Weights of a small transformer language model.
Size: 8 layers, width 704, 11 heads of 64, MLP 2816 tanh GELU, vocabulary 16384.
Architecture: LayerNorm before each block, normalized queries and keys.
Training: a variant of Muon for these matrices, 1345M tokens, 5131 steps.
Each number is 50 + 12 x the weight over its row's rms, rounded and kept within 0 to 99. Layers, rows and columns count from 0. The size before them is the row's rms in percent of the matrix's.

# layer 3 MLP up, 2816x704, rms 0.145, rows 378-457, columns 616-703
096:44 41 43 37 53 49 59 34 45 65 66 68 46 60 48 46 41 41 41 63 55 40 54 48 22 52 55 47 46 52 65 42 55 44 57 55 80 33 66 19 44 56 45 46 62 50 42 51 45 51 47 54 55 34 44 54 33 46 41 54 50 53 48 43 54 43 30 51 49 48 57 42 43 42 40 60 61 64 56 55 41 59 55 55 58 55 44 66
101:42 48 70 60 56 46 53 73 43 39 63 36 70 49 61 37 46 36 48 59 62 70 43 31 74 60 48 56 49 51 41 47 67 52 50 38 39 44 41 38 54 57 38 43 46 52 57 59 32 54 51 37 36 69 33 38 46 40 46 50 41 53 44 74 60 31 41 66 52 63 50 45 54 32 51 55 49 51 72 55 55 30 83 58 39 48 49 49
103:35 66 26 47 68 44 50 38 66 54 37 54 71 36 53 47 56 72 61 53 45 49 41 64 44 76 65 28 44 40 55 45 33 37 46 27 42 63 47 51 45 54 44 32 37 69 55 56 55 49 47 65 49 48 47 33 63 39 48 50 45 51 64 20 52 50 46 57 49 43 57 58 66 31 55 52 48 65 44 48 56 72 53 54 61 34 51 38
099:50 52 52 54 37 49 62 50 30 38 44 40 60 36 36 44 64 36 55 40 58 42 57 52 35 32 55 49 33 35 67 54 32 26 56 45 53 47 29 56 44 33 60 49 46 38 80 58 64 64 44 49 51 58 56 68 57 43 45 51 62 40 57 40 43 60 66 53 30 59 48 18 73 57 49 56 45 43 52 49 40 72 68 53 71 40 48 50
107:71 47 58 36 37 37 58 48 61 60 60 52 44 47 44 58 63 64 64 45 60 50 31 52 54 52 74 44 50 52 72 50 32 73 42 40 46 41 75 63 45 24 44 59 36 49 53 46 58 74 25 73 42 62 53 23 44 45 40 45 50 57 50 61 64 57 53 55 54 37 61 56 51 29 32 70 46 58 51 42 47 39 58 58 41 50 55 52
092:51 45 41 36 39 54 47 49 54 59 56 48 40 61 59 16 57 46 60 47 21 51 48 51 52 49 57 72 46 42 73 70 49 49 68 39 67 62 41 55 75 59 52 55 57 38 63 59 43 45 46 47 41 69 46 48 58 44 32 37 19 46 52 49 53 59 59 43 58 42 50 17 19 55 67 51 64 63 42 55 41 51 70 34 44 55 40 53
092:43 68 36 69 42 24 58 71 42 49 08 45 42 64 43 37 64 55 66 52 40 45 60 57 39 51 57 46 37 59 62 40 45 31 48 50 76 72 51 60 75 56 62 66 56 44 78 33 53 59 57 58 28 54 43 50 35 42 24 33 51 35 48 66 56 53 27 56 57 65 51 39 48 27 54 62 46 49 58 49 48 74 44 56 45 52 54 54
108:58 57 55 51 50 41 50 45 54 39 43 54 36 28 45 52 48 49 49 47 52 60 42 42 35 61 71 51 40 37 35 53 44 39 61 64 34 55 61 44 74 53 32 63 41 59 52 47 39 50 61 37 59 51 60 51 48 55 45 76 35 45 44 41 55 42 45 28 70 58 58 59 63 40 58 49 53 63 63 63 67 55 45 38 40 47 53 55
096:57 52 54 61 49 40 41 45 46 55 45 54 71 47 41 82 67 33 65 62 56 42 66 65 46 30 54 36 38 35 51 52 88 63 44 59 65 81 46 58 51 34 64 43 55 58 42 53 32 48 42 44 59 27 35 66 83 50 50 41 29 41 37 55 45 21 36 50 36 28 37 38 22 75 38 61 42 36 73 52 53 37 55 36 48 41 34 66
099:41 41 55 42 43 52 42 56 57 64 43 54 63 52 68 39 23 47 67 46 52 62 63 27 53 61 42 69 39 18 38 63 44 32 69 53 34 55 57 52 39 71 61 36 40 31 43 40 51 57 46 42 46 46 45 59 50 45 50 52 34 49 38 49 56 56 47 40 39 33 50 46 55 48 60 56 46 62 75 53 46 52 68 80 50 50 29 39
101:82 48 46 56 49 78 61 55 68 59 51 49 47 34 38 34 34 39 51 46 35 50 63 41 53 55 43 26 51 41 54 50 39 28 34 49 62 47 48 60 38 51 58 53 66 61 35 56 80 54 68 51 38 42 40 60 52 46 38 70 53 56 57 57 37 49 45 58 56 34 57 34 51 37 51 65 75 40 44 43 72 43 53 65 49 43 52 47
098:39 62 60 47 50 46 60 38 55 59 60 45 40 53 45 46 58 36 42 81 81 65 43 49 59 31 36 61 48 56 38 54 31 45 39 44 64 35 53 51 58 44 48 40 34 45 49 70 43 31 53 64 53 57 34 61 32 44 47 30 46 55 34 71 60 54 43 47 53 57 43 42 55 32 54 40 53 52 98 54 63 53 68 59 46 48 34 60
110:40 63 45 57 27 34 47 32 39 37 51 23 59 63 49 45 57 40 49 67 44 59 50 38 30 34 49 42 47 78 64 56 58 55 39 45 60 40 44 43 54 59 42 59 46 29 60 67 57 59 49 59 24 31 63 44 49 48 41 66 48 65 33 54 49 63 45 28 63 30 34 49 61 62 48 49 59 59 55 41 58 62 52 58 46 55 67 51
107:75 52 56 48 40 29 57 38 62 32 57 33 45 59 39 22 38 44 43 36 53 48 43 57 45 80 71 55 20 57 50 67 49 65 48 55 65 55 50 46 52 43 62 47 45 40 40 53 61 40 67 40 59 34 58 53 60 39 48 47 49 53 72 43 50 38 59 42 39 38 68 58 43 33 45 54 74 44 51 62 51 33 34 53 48 40 48 29
104:39 29 59 54 59 47 55 56 25 62 51 67 19 59 46 66 70 50 62 47 42 44 32 45 48 41 53 70 42 36 67 58 61 50 47 40 60 62 36 48 53 53 34 50 56 44 46 55 62 62 31 52 60 62 51 39 46 46 57 50 26 37 26 41 58 49 47 51 65 55 32 53 41 58 77 59 52 39 49 30 49 50 45 49 32 44 57 74
100:49 53 45 46 62 31 45 60 72 71 44 63 38 45 50 53 45 54 51 59 47 44 50 23 39 46 66 61 44 45 41 58 65 61 43 42 54 55 57 34 58 61 56 45 68 83 58 34 35 54 45 51 48 51 56 64 45 59 25 44 61 42 49 48 54 32 39 57 47 50 61 50 52 55 69 59 55 17 40 55 67 50 32 49 64 53 51 54
111:45 62 53 36 34 52 43 59 60 67 55 47 35 52 50 38 34 62 50 36 32 56 37 39 34 43 39 44 60 61 42 41 45 52 39 49 41 74 61 46 61 40 34 47 36 49 54 45 66 53 30 40 46 53 76 28 46 78 55 33 50 50 55 49 64 73 55 39 39 52 45 30 44 52 48 23 20 47 45 53 61 57 42 57 49 60 47 53
109:36 51 63 25 63 33 32 49 35 42 61 35 55 44 27 31 37 56 68 52 54 76 33 42 44 72 50 55 43 36 43 58 61 70 57 67 48 47 56 49 36 77 27 69 48 51 41 34 48 41 42 84 44 39 42 64 71 52 51 48 68 74 46 64 44 50 60 51 47 69 42 56 52 49 46 43 38 61 31 44 58 74 49 45 70 43 35 51
099:56 53 76 45 36 47 65 47 63 64 50 70 37 40 53 32 56 47 53 59 64 56 56 52 66 63 49 57 29 51 61 49 50 67 54 63 56 52 37 41 64 52 25 58 45 57 51 31 72 48 51 71 57 58 51 61 38 53 52 44 51 62 71 69 35 50 48 39 56 55 43 51 47 40 51 41 51 38 45 57 56 35 63 42 57 48 73 37
086:54 62 39 37 56 69 41 60 50 48 50 52 70 51 65 37 36 43 53 50 43 44 67 37 44 43 27 65 40 50 59 38 38 46 72 33 49 50 44 47 70 76 57 55 56 52 46 36 51 74 42 60 47 50 55 52 51 61 31 43 62 57 42 65 49 35 57 58 47 43 39 43 58 57 41 38 63 55 65 44 61 46 49 64 43 53 30 54
108:62 63 55 47 51 54 61 53 49 51 40 42 55 51 64 77 41 74 52 56 38 40 62 37 40 39 57 54 45 49 69 49 51 36 50 65 74 38 27 34 52 29 46 58 60 46 57 49 43 61 65 48 55 46 56 65 55 65 38 56 44 55 44 65 39 29 44 47 55 64 44 48 83 75 77 45 41 28 64 45 36 63 70 67 39 49 43 49
105:54 30 40 51 37 44 39 68 42 48 56 36 58 59 57 66 49 48 62 43 58 44 48 62 50 59 48 54 44 52 49 49 61 32 46 64 32 37 43 44 66 55 54 73 57 43 56 42 39 28 41 54 38 22 54 62 35 68 67 47 41 52 31 37 51 39 42 65 49 66 50 39 47 54 60 38 81 51 45 42 38 75 52 78 45 31 33 37
116:61 69 45 42 70 51 59 53 36 51 25 51 48 52 70 48 55 55 39 65 55 43 57 36 60 52 95 35 62 55 49 59 60 39 69 31 33 52 36 50 67 54 53 31 48 45 39 55 33 44 49 47 48 38 36 42 55 41 64 46 35 54 51 58 61 49 49 41 54 27 72 69 37 66 60 55 42 53 87 61 52 64 56 53 47 36 48 67
099:41 59 53 60 35 42 67 50 43 21 60 29 43 53 26 55 50 39 37 58 36 60 54 68 44 39 47 52 62 51 40 58 49 54 79 43 43 51 62 23 70 32 45 57 44 43 60 60 73 39 44 45 60 49 57 47 51 51 61 50 37 77 35 45 56 52 48 47 42 62 51 44 51 63 59 64 37 39 65 38 65 45 49 45 42 75 52 63
102:54 38 59 52 57 31 46 49 50 43 43 37 56 39 44 60 34 77 41 46 26 31 58 30 54 43 32 56 47 39 41 50 54 43 83 41 62 63 88 47 54 55 47 51 41 51 72 41 31 69 72 55 50 35 33 49 49 61 56 49 53 61 48 58 52 51 29 74 52 62 62 49 31 54 31 59 60 33 41 41 56 68 62 26 41 61 68 58
109:65 64 64 17 44 48 32 50 50 34 52 60 53 47 51 46 72 57 39 55 39 69 17 57 31 74 57 59 62 51 52 44 58 42 58 72 24 16 52 09 59 42 63 52 37 50 38 59 52 48 55 61 48 55 53 46 50 41 41 36 47 49 70 63 28 46 56 38 39 50 36 47 59 58 76 48 50 36 53 61 52 75 39 49 44 75 55 33
105:81 37 44 42 52 61 79 45 47 67 22 53 37 40 44 54 49 32 55 65 43 49 40 28 42 53 35 58 55 59 47 34 65 54 58 56 55 27 40 33 43 62 54 50 49 52 66 40 55 33 54 87 59 64 43 45 36 60 46 24 36 67 30 55 32 41 56 40 55 51 60 60 34 57 30 53 39 32 54 49 55 52 37 41 62 72 47 36
098:33 43 52 60 23 43 51 41 61 77 52 18 33 52 66 37 66 58 50 46 48 44 46 63 56 36 40 58 51 44 51 41 50 68 44 50 53 47 34 64 51 48 42 48 37 48 52 48 58 55 55 51 47 59 52 33 58 41 43 53 58 39 47 54 35 53 57 65 37 39 55 28 47 53 59 51 58 55 65 63 61 66 33 57 49 64 47 40
108:50 63 35 65 53 46 47 68 38 61 53 33 44 49 44 50 61 48 48 42 59 53 45 50 50 39 60 56 44 64 53 39 59 63 43 43 47 45 33 31 48 55 64 50 72 58 47 59 42 50 66 76 75 65 75 36 32 42 49 28 44 41 69 33 32 53 70 29 50 31 42 37 28 50 63 43 51 57 67 63 46 68 50 43 24 48 45 44
100:37 66 65 42 49 38 55 42 67 47 59 53 44 48 35 53 46 56 59 69 12 40 50 41 56 50 35 35 52 51 55 33 69 50 62 51 55 60 48 68 62 56 65 54 50 46 79 34 37 43 62 46 38 80 51 56 52 47 51 21 25 35 36 51 38 62 55 52 52 50 47 49 48 46 37 31 42 17 43 50 60 37 46 45 55 70 52 60
095:51 49 47 25 41 67 78 35 61 41 67 25 39 46 53 52 43 59 67 52 60 48 34 47 40 53 61 65 49 21 42 63 53 43 57 61 57 63 40 53 49 51 74 43 55 40 50 53 63 61 52 38 59 53 45 62 42 67 56 36 58 59 79 48 56 50 44 70 37 47 33 37 54 54 45 46 51 54 31 56 27 67 42 39 54 31 43 47
108:43 30 63 55 30 46 44 65 42 55 41 61 44 49 44 80 54 18 40 71 19 44 43 61 53 50 46 61 31 23 40 48 29 50 58 51 88 46 43 68 44 69 51 67 58 46 52 34 59 43 47 54 55 55 58 51 54 51 40 64 54 63 42 38 27 37 52 58 47 47 59 20 58 47 45 69 69 62 36 55 47 40 67 52 51 49 61 55
098:27 60 37 45 72 63 73 33 43 54 27 51 63 46 44 40 33 60 62 50 68 28 48 50 65 39 41 39 53 42 59 44 50 46 47 59 42 44 42 57 53 53 38 31 35 62 50 39 35 57 32 40 69 50 51 44 47 38 57 46 62 41 30 62 43 36 45 54 49 39 33 44 44 37 53 40 64 45 48 54 61 50 37 31 25 54 44 51
081:60 52 73 70 42 59 34 46 84 52 46 62 49 50 60 25 59 38 46 23 38 60 53 40 37 31 47 52 96 54 50 64 58 39 53 35 71 37 57 59 37 35 58 47 49 40 46 53 45 46 61 50 47 44 54 39 56 49 38 77 44 38 32 55 46 61 57 44 60 61 62 40 53 52 34 52 50 53 53 70 72 39 38 48 45 46 56 35
090:44 46 44 68 48 28 41 57 28 27 59 41 41 54 45 44 66 77 58 51 47 22 77 54 42 51 45 53 58 29 37 65 69 39 60 37 45 43 37 56 53 65 53 34 39 65 69 62 47 60 63 66 43 56 55 65 56 39 23 47 41 46 61 46 29 48 24 54 63 49 69 35 45 66 55 39 64 59 49 66 54 50 66 62 58 65 42 32
104:61 51 34 54 40 44 44 45 55 36 64 35 41 46 60 52 52 50 57 52 56 55 48 45 48 52 62 39 48 43 64 50 52 46 43 50 93 49 74 32 49 37 54 59 71 51 70 51 50 24 58 66 46 59 49 41 30 58 55 62 38 53 66 62 47 58 44 50 54 42 42 31 46 48 48 60 49 56 40 46 42 67 54 60 47 59 26 81
123:61 52 53 51 46 35 43 64 33 31 67 62 60 63 44 46 51 37 63 62 57 61 47 62 37 50 52 44 41 44 58 42 54 47 51 56 62 47 67 57 77 22 71 47 55 50 39 30 47 30 39 46 54 43 45 51 53 52 41 51 36 16 68 34 64 54 44 44 69 32 57 45 67 41 50 24 31 41 36 54 78 51 28 36 63 33 40 40
113:46 58 59 51 61 46 53 53 54 70 45 38 45 54 30 46 37 81 49 58 36 37 57 41 40 55 52 54 51 59 58 53 41 84 41 65 27 61 62 60 58 52 76 71 35 47 30 50 41 46 42 58 45 29 53 54 48 48 54 54 42 37 75 23 57 41 25 67 58 72 49 61 55 33 53 45 67 76 50 56 68 44 58 40 51 46 67 70
102:49 32 44 30 16 54 57 36 46 48 63 48 55 46 52 63 74 59 66 25 58 25 70 64 34 48 79 62 49 32 65 25 41 63 35 41 49 36 53 49 35 47 61 69 56 61 59 55 37 55 47 52 60 53 46 55 31 43 72 34 41 45 70 60 37 43 33 57 52 59 58 60 43 47 51 36 57 45 65 40 61 66 41 65 57 38 50 50
091:44 52 63 64 61 35 47 35 56 52 66 51 57 48 30 56 48 58 76 62 43 40 68 70 64 87 54 36 59 63 39 33 50 45 58 46 76 75 37 54 40 63 59 30 50 56 78 50 44 66 46 81 47 62 23 65 52 57 60 48 35 61 52 51 84 51 65 42 54 30 45 58 36 50 55 55 55 45 53 74 47 59 58 60 46 60 51 32
098:56 58 44 22 58 48 54 23 47 50 41 58 54 44 52 69 58 51 46 40 31 57 55 46 48 20 87 57 53 51 65 54 82 48 34 41 49 64 48 30 72 20 57 53 40 41 53 64 41 79 65 50 62 49 40 52 43 28 68 60 36 48 31 49 55 54 50 46 00 43 49 47 47 59 46 61 52 49 59 56 46 58 32 52 54 62 64 39
091:59 62 64 39 34 56 47 36 46 29 46 34 36 47 58 31 32 57 45 64 34 71 63 55 47 76 53 60 45 61 73 54 59 53 48 39 51 60 48 45 45 48 55 42 64 50 74 35 68 48 41 40 57 33 39 62 29 46 62 51 37 56 38 71 46 57 38 47 53 48 56 45 59 63 66 58 48 51 58 63 42 40 47 35 56 30 56 37
103:43 34 56 34 64 57 31 38 43 62 49 44 64 69 54 53 31 50 58 54 47 38 50 71 53 52 41 43 57 22 56 57 69 53 52 52 49 31 50 68 45 43 55 47 49 49 61 49 38 58 70 75 65 34 66 63 35 41 55 63 57 42 60 49 45 58 42 44 59 53 58 48 56 28 53 81 45 41 38 43 60 64 63 53 57 50 48 44
099:44 48 61 59 53 66 82 53 39 46 61 51 66 51 78 49 39 37 82 39 50 57 46 75 30 42 52 63 43 52 45 48 48 59 50 74 43 58 53 72 39 55 33 62 66 67 59 31 46 31 38 72 54 45 48 32 73 79 56 58 55 39 61 59 57 51 60 49 67 56 51 74 66 74 42 50 67 42 70 62 46 49 54 51 48 61 42 58
099:47 45 56 42 62 59 52 43 39 41 49 42 45 36 67 64 58 60 53 54 38 46 55 63 68 53 75 38 61 47 51 71 48 70 53 39 62 55 68 35 60 53 43 18 32 55 49 47 46 29 36 37 44 64 43 29 38 44 35 40 53 26 41 49 61 42 50 54 46 45 41 44 48 44 66 31 49 36 46 51 41 43 34 70 68 50 38 59
111:37 85 49 57 50 51 65 44 59 41 40 47 40 54 55 56 37 49 61 58 62 68 49 61 48 74 68 56 50 55 58 32 54 47 40 47 59 39 79 29 46 58 49 59 58 49 41 50 78 58 52 47 83 45 28 50 12 39 44 45 34 55 50 37 54 40 74 53 47 50 44 45 34 36 71 31 47 44 45 43 52 69 38 56 59 39 41 43
096:34 54 42 52 48 43 50 59 41 68 48 48 31 65 33 55 42 49 54 29 59 47 49 47 46 42 79 58 40 60 48 66 32 53 40 70 46 60 37 75 48 46 63 59 39 42 67 35 30 55 50 43 46 89 49 42 60 62 49 50 32 44 48 23 52 62 49 58 40 59 35 57 40 43 60 42 51 60 43 63 56 56 58 53 33 56 45 60
110:73 67 32 65 37 52 60 32 61 71 56 42 39 62 61 55 49 73 46 32 55 40 50 64 48 55 33 56 49 66 49 69 61 63 40 29 40 42 45 40 64 46 54 28 57 62 60 66 58 54 40 57 63 61 41 45 64 48 55 44 57 25 70 41 59 49 61 61 41 49 83 57 46 46 57 55 76 50 48 71 39 51 43 60 43 40 41 60
106:49 32 43 36 43 37 52 54 39 28 29 63 52 42 68 37 62 75 34 70 49 69 75 34 40 48 55 44 64 51 59 52 51 55 49 35 69 39 52 39 52 59 44 30 52 57 60 45 67 44 40 35 54 41 46 50 42 59 44 52 27 55 56 43 37 38 42 58 47 46 27 23 45 52 44 57 54 27 67 42 52 37 50 66 33 67 23 27
097:55 41 53 51 53 65 54 43 55 53 46 45 71 60 42 60 46 76 63 38 56 45 55 29 31 46 41 69 81 45 51 58 69 47 42 61 35 53 52 50 57 28 44 46 48 54 46 39 50 41 77 47 55 57 38 46 41 34 43 46 47 37 46 79 64 41 50 66 56 75 52 53 33 60 48 44 49 49 54 64 42 39 56 33 54 56 54 52
103:51 65 28 58 55 68 48 70 59 56 60 69 54 43 46 63 31 48 51 44 60 41 38 54 44 42 47 55 48 60 43 41 32 64 21 20 54 62 61 76 43 59 53 47 38 62 38 52 60 50 45 51 37 46 64 48 70 61 52 53 50 50 40 55 40 69 46 74 57 29 53 43 30 61 42 58 49 34 36 34 60 75 56 52 32 43 50 31
103:47 64 25 55 49 27 32 66 57 42 40 33 37 62 44 57 48 46 69 32 40 62 66 49 52 49 40 53 47 44 40 52 35 68 34 55 14 48 59 52 58 31 45 41 54 45 42 42 44 73 40 47 30 59 48 29 61 54 49 51 44 57 54 41 38 60 48 42 59 34 45 55 42 42 73 45 77 35 49 48 66 58 60 56 52 45 65 35
094:73 56 68 36 59 61 49 57 36 67 62 47 35 55 47 63 58 34 34 46 64 47 24 42 65 46 53 40 55 60 52 47 51 54 64 46 36 40 51 57 31 51 58 43 31 33 35 47 50 36 53 57 60 43 70 43 32 64 28 42 46 39 52 37 59 42 36 38 46 57 26 48 63 60 52 59 57 28 41 52 38 62 48 30 53 50 30 44
089:71 61 65 31 46 65 39 63 53 38 52 59 62 56 59 35 35 70 41 53 53 46 48 56 39 33 49 49 46 56 47 55 70 64 56 30 46 35 39 50 53 48 41 26 37 27 73 59 41 49 72 34 80 42 33 45 50 55 48 51 70 79 49 46 38 44 56 45 52 61 46 45 48 56 57 51 43 42 39 54 72 60 44 37 51 57 68 44
100:62 60 51 54 63 59 40 43 52 39 58 36 48 53 47 58 41 30 40 80 54 38 67 42 51 62 68 78 62 30 55 23 42 52 38 60 79 57 50 54 55 52 61 61 44 59 60 42 43 53 37 27 27 35 57 61 46 45 50 32 40 36 41 64 34 39 50 42 43 51 55 41 61 47 80 37 46 44 45 47 54 57 54 37 62 37 58 54
105:35 67 83 45 50 55 37 70 61 50 57 77 44 46 42 51 44 62 50 44 43 56 26 49 46 38 36 58 62 44 53 58 43 45 63 37 44 48 35 49 56 44 56 35 76 44 61 52 37 62 72 45 56 64 42 60 40 62 55 39 56 57 63 47 73 40 46 27 48 51 45 59 58 40 50 48 51 30 54 40 52 34 44 31 44 45 43 66
107:51 47 35 50 69 46 50 61 46 66 25 44 47 57 49 60 66 46 37 42 60 57 47 50 35 43 43 41 80 46 51 51 60 63 25 47 37 43 59 54 59 56 56 70 75 45 47 52 61 86 58 41 31 81 30 55 52 52 56 64 49 66 34 55 54 47 52 54 51 46 68 50 48 54 51 47 66 39 49 36 81 51 46 59 62 60 68 23
105:50 66 53 40 63 45 20 58 43 65 40 43 37 22 75 50 46 49 62 76 53 26 40 45 42 33 62 57 24 67 43 54 69 50 15 49 36 46 88 40 37 46 48 52 58 39 12 63 36 33 48 44 47 47 71 51 52 52 48 67 56 55 59 67 51 48 49 61 69 60 38 49 49 36 41 66 59 50 27 46 55 73 68 55 49 62 56 43
097:63 56 42 44 47 55 55 45 47 35 56 44 63 36 70 51 68 56 53 26 56 52 47 71 50 63 57 84 47 52 75 64 70 38 60 53 59 50 50 41 33 44 66 42 48 48 72 13 63 54 56 56 38 40 55 67 48 51 49 09 61 32 61 43 63 35 35 48 62 53 44 67 53 47 52 43 57 62 47 49 49 57 50 68 46 38 52 36
094:41 41 46 57 49 41 37 53 43 27 36 34 37 53 81 74 48 56 60 54 53 65 56 32 60 38 63 54 47 46 61 62 43 52 46 60 63 61 49 31 69 52 41 61 60 51 60 26 71 48 37 30 40 85 34 27 53 47 27 33 45 57 49 49 42 45 41 55 58 43 43 46 55 53 48 28 50 59 41 54 46 39 55 60 53 59 42 49
097:48 55 67 47 34 46 56 45 33 62 58 45 32 56 35 54 47 45 48 23 40 64 58 37 44 26 61 77 52 62 40 45 80 46 52 66 51 69 69 67 47 58 46 50 50 58 81 43 49 64 40 45 29 58 45 49 50 56 56 62 51 64 37 64 23 47 23 60 50 68 54 58 44 41 53 63 69 57 43 46 54 51 61 35 58 46 69 62
103:59 51 69 44 68 50 38 46 38 55 34 61 44 59 35 41 36 69 68 52 60 58 59 40 41 43 52 55 51 56 64 43 54 61 50 37 65 63 59 49 45 46 27 63 18 63 50 42 30 57 52 40 36 60 53 55 28 69 65 59 17 52 51 53 63 63 54 50 47 54 49 64 56 40 54 41 43 56 52 62 56 45 47 40 39 68 32 58
106:34 55 20 45 44 52 32 56 66 57 50 39 34 56 55 64 72 35 59 31 44 53 44 62 58 27 53 59 48 62 56 46 80 33 45 48 47 45 43 59 42 27 52 69 40 48 44 57 50 59 47 61 58 48 37 57 61 55 58 73 36 65 51 50 39 54 75 49 63 46 47 29 41 55 46 56 66 58 63 51 46 51 56 63 41 39 54 43
101:58 32 51 34 72 44 61 72 48 57 63 52 74 41 44 60 35 62 58 68 54 57 37 54 69 59 39 58 43 45 28 68 61 47 42 20 55 55 43 32 47 59 56 44 53 48 44 48 34 53 55 64 52 41 35 43 49 26 65 59 67 53 45 40 45 37 53 60 56 58 29 58 27 62 64 53 75 45 54 62 36 47 71 58 28 35 52 47
099:41 71 38 47 37 32 35 51 47 54 62 57 21 41 77 35 49 30 54 38 28 58 55 47 51 51 59 92 32 40 51 43 39 74 23 58 61 47 52 49 64 67 60 69 43 43 44 37 39 73 50 51 45 52 70 49 62 55 54 46 57 85 36 58 35 54 51 31 65 43 40 55 41 56 33 51 49 60 70 31 77 52 38 57 33 50 49 66
094:45 45 48 69 52 59 51 44 42 52 36 33 47 48 54 52 49 42 41 60 72 65 58 58 37 38 37 37 73 47 66 47 48 46 65 43 58 37 58 44 52 55 60 52 47 46 46 48 55 73 38 72 52 52 50 47 46 70 43 55 52 71 45 74 53 58 66 62 51 46 55 60 53 49 62 72 42 56 34 38 60 75 43 64 48 38 38 62
107:49 46 79 42 66 73 56 54 52 42 38 49 58 59 44 56 60 76 36 45 44 56 48 52 66 57 67 45 49 45 34 52 59 16 42 35 63 30 71 51 37 39 56 60 69 40 47 33 60 74 69 62 38 52 48 49 39 27 41 25 65 23 34 65 47 49 33 35 17 27 73 46 52 40 49 58 63 54 60 25 45 59 65 61 56 79 58 59
115:38 59 62 48 52 20 52 48 31 39 43 70 66 42 39 58 60 38 51 54 44 55 58 36 62 49 50 59 39 51 52 53 55 59 56 50 38 34 52 47 59 58 65 47 37 57 44 57 51 46 58 56 37 26 40 44 48 48 23 54 44 42 42 61 58 41 54 53 28 49 43 34 47 69 42 49 56 68 44 53 63 51 50 37 56 44 48 45
099:25 68 49 35 38 53 51 38 29 51 60 42 47 58 77 32 50 49 48 52 34 48 58 68 69 57 94 79 53 53 67 56 26 44 48 52 52 41 63 47 68 52 59 50 48 50 45 55 68 64 60 55 67 43 62 50 53 55 55 46 43 37 55 46 49 51 56 57 07 43 66 54 51 56 51 49 60 64 52 50 59 48 55 42 39 52 25 36
105:45 77 68 42 48 47 58 53 61 53 45 56 61 60 61 34 62 40 62 51 32 67 39 30 61 39 67 60 64 45 38 51 46 55 36 45 56 64 58 39 42 40 50 48 61 46 23 66 45 52 40 63 42 34 45 71 50 47 45 37 35 47 27 28 39 53 67 30 34 51 52 51 41 32 59 53 43 60 46 33 63 46 43 73 43 69 53 53
085:50 44 46 59 67 68 50 66 58 57 64 51 68 65 46 44 49 52 48 50 61 39 51 61 25 36 49 54 78 57 38 52 51 59 59 63 39 24 54 39 25 55 67 37 66 36 40 38 38 50 34 69 41 53 50 29 55 48 52 53 20 57 42 47 38 50 43 46 42 48 49 59 53 54 58 58 60 74 50 42 63 55 72 46 60 42 44 47
100:42 54 47 23 51 29 24 62 39 71 44 61 42 36 65 37 48 38 59 67 54 27 62 67 44 42 38 63 47 53 39 45 53 54 42 49 41 27 62 60 52 36 72 32 40 69 63 61 43 46 65 57 68 55 47 47 44 69 79 44 49 58 50 39 54 35 31 67 33 44 67 49 63 38 66 54 59 63 40 56 29 59 67 55 60 41 48 59
084:53 43 46 46 41 46 42 39 66 39 70 40 46 55 45 50 64 53 42 49 47 50 39 69 45 50 45 49 75 31 54 61 62 62 56 28 35 60 42 37 76 57 56 57 33 46 55 63 66 66 66 76 65 50 38 63 54 50 56 58 50 48 52 61 40 42 55 45 63 56 34 37 51 60 55 67 43 66 48 34 55 61 87 25 64 57 44 68
096:75 55 68 40 51 53 44 45 40 36 54 58 51 43 32 52 44 48 54 44 49 29 47 64 37 33 49 66 40 56 51 43 33 60 54 63 33 57 73 72 57 31 57 55 57 52 46 43 38 49 73 42 53 72 49 46 62 71 41 26 55 55 51 52 49 37 69 58 59 48 50 55 45 50 74 36 54 58 35 33 42 30 34 46 48 53 47 74
102:56 64 63 73 40 47 46 46 51 65 57 38 21 41 56 57 63 38 25 46 58 52 82 44 70 39 52 58 85 22 47 48 76 63 38 28 57 51 45 75 52 37 41 43 53 41 58 29 47 56 28 37 62 42 66 29 24 32 52 18 39 35 57 37 43 49 15 46 56 58 38 56 44 30 52 70 43 67 40 45 31 56 49 30 24 39 46 73
106:58 56 34 46 32 56 64 40 49 62 42 40 45 41 43 77 74 60 50 56 49 56 53 53 47 38 45 30 41 55 48 53 45 51 57 46 52 72 68 57 72 48 45 59 53 56 46 34 56 43 68 41 50 68 72 35 49 59 68 36 45 32 25 56 61 56 61 52 48 53 54 34 60 41 49 70 36 64 63 56 23 45 81 64 38 36 51 50
104:59 48 49 42 53 40 62 46 37 48 28 44 56 45 57 53 78 71 47 55 54 42 48 41 62 60 49 56 44 46 50 48 41 46 57 47 48 48 55 44 48 38 50 47 33 52 58 60 46 36 64 58 52 57 35 78 69 57 55 59 39 47 54 44 26 54 40 73 33 43 57 60 41 42 22 61 35 56 35 45 70 50 48 59 45 61 44 57
104:70 52 41 44 65 35 72 52 53 17 31 47 49 40 56 56 42 76 39 47 59 47 43 31 48 34 49 45 42 51 63 54 48 59 35 19 49 52 63 54 70 38 30 61 63 62 46 47 36 43 41 36 41 27 48 41 49 55 56 52 27 70 56 49 82 64 35 54 59 46 42 51 57 68 63 44 47 45 47 50 39 57 33 38 51 41 50 52
107:52 47 44 35 36 59 48 57 73 57 28 70 49 71 63 50 65 76 45 36 53 38 60 37 63 50 99 86 55 45 53 45 60 59 54 36 45 44 58 34 62 63 59 63 67 60 37 59 52 45 37 37 41 46 29 51 40 42 52 35 48 63 47 46 52 46 73 48 53 52 49 61 25 40 50 46 54 66 44 63 43 41 45 59 45 53 52 45
100:55 51 44 48 61 40 64 58 49 27 37 57 58 49 51 24 40 75 43 56 54 56 63 53 52 58 55 42 42 53 53 40 58 59 55 48 57 50 58 37 58 50 46 55 50 47 51 53 40 46 48 50 29 30 66 59 46 68 72 27 53 33 70 46 31 48 58 42 36 45 39 73 42 51 46 59 73 49 54 52 38 48 33 22 49 49 39 72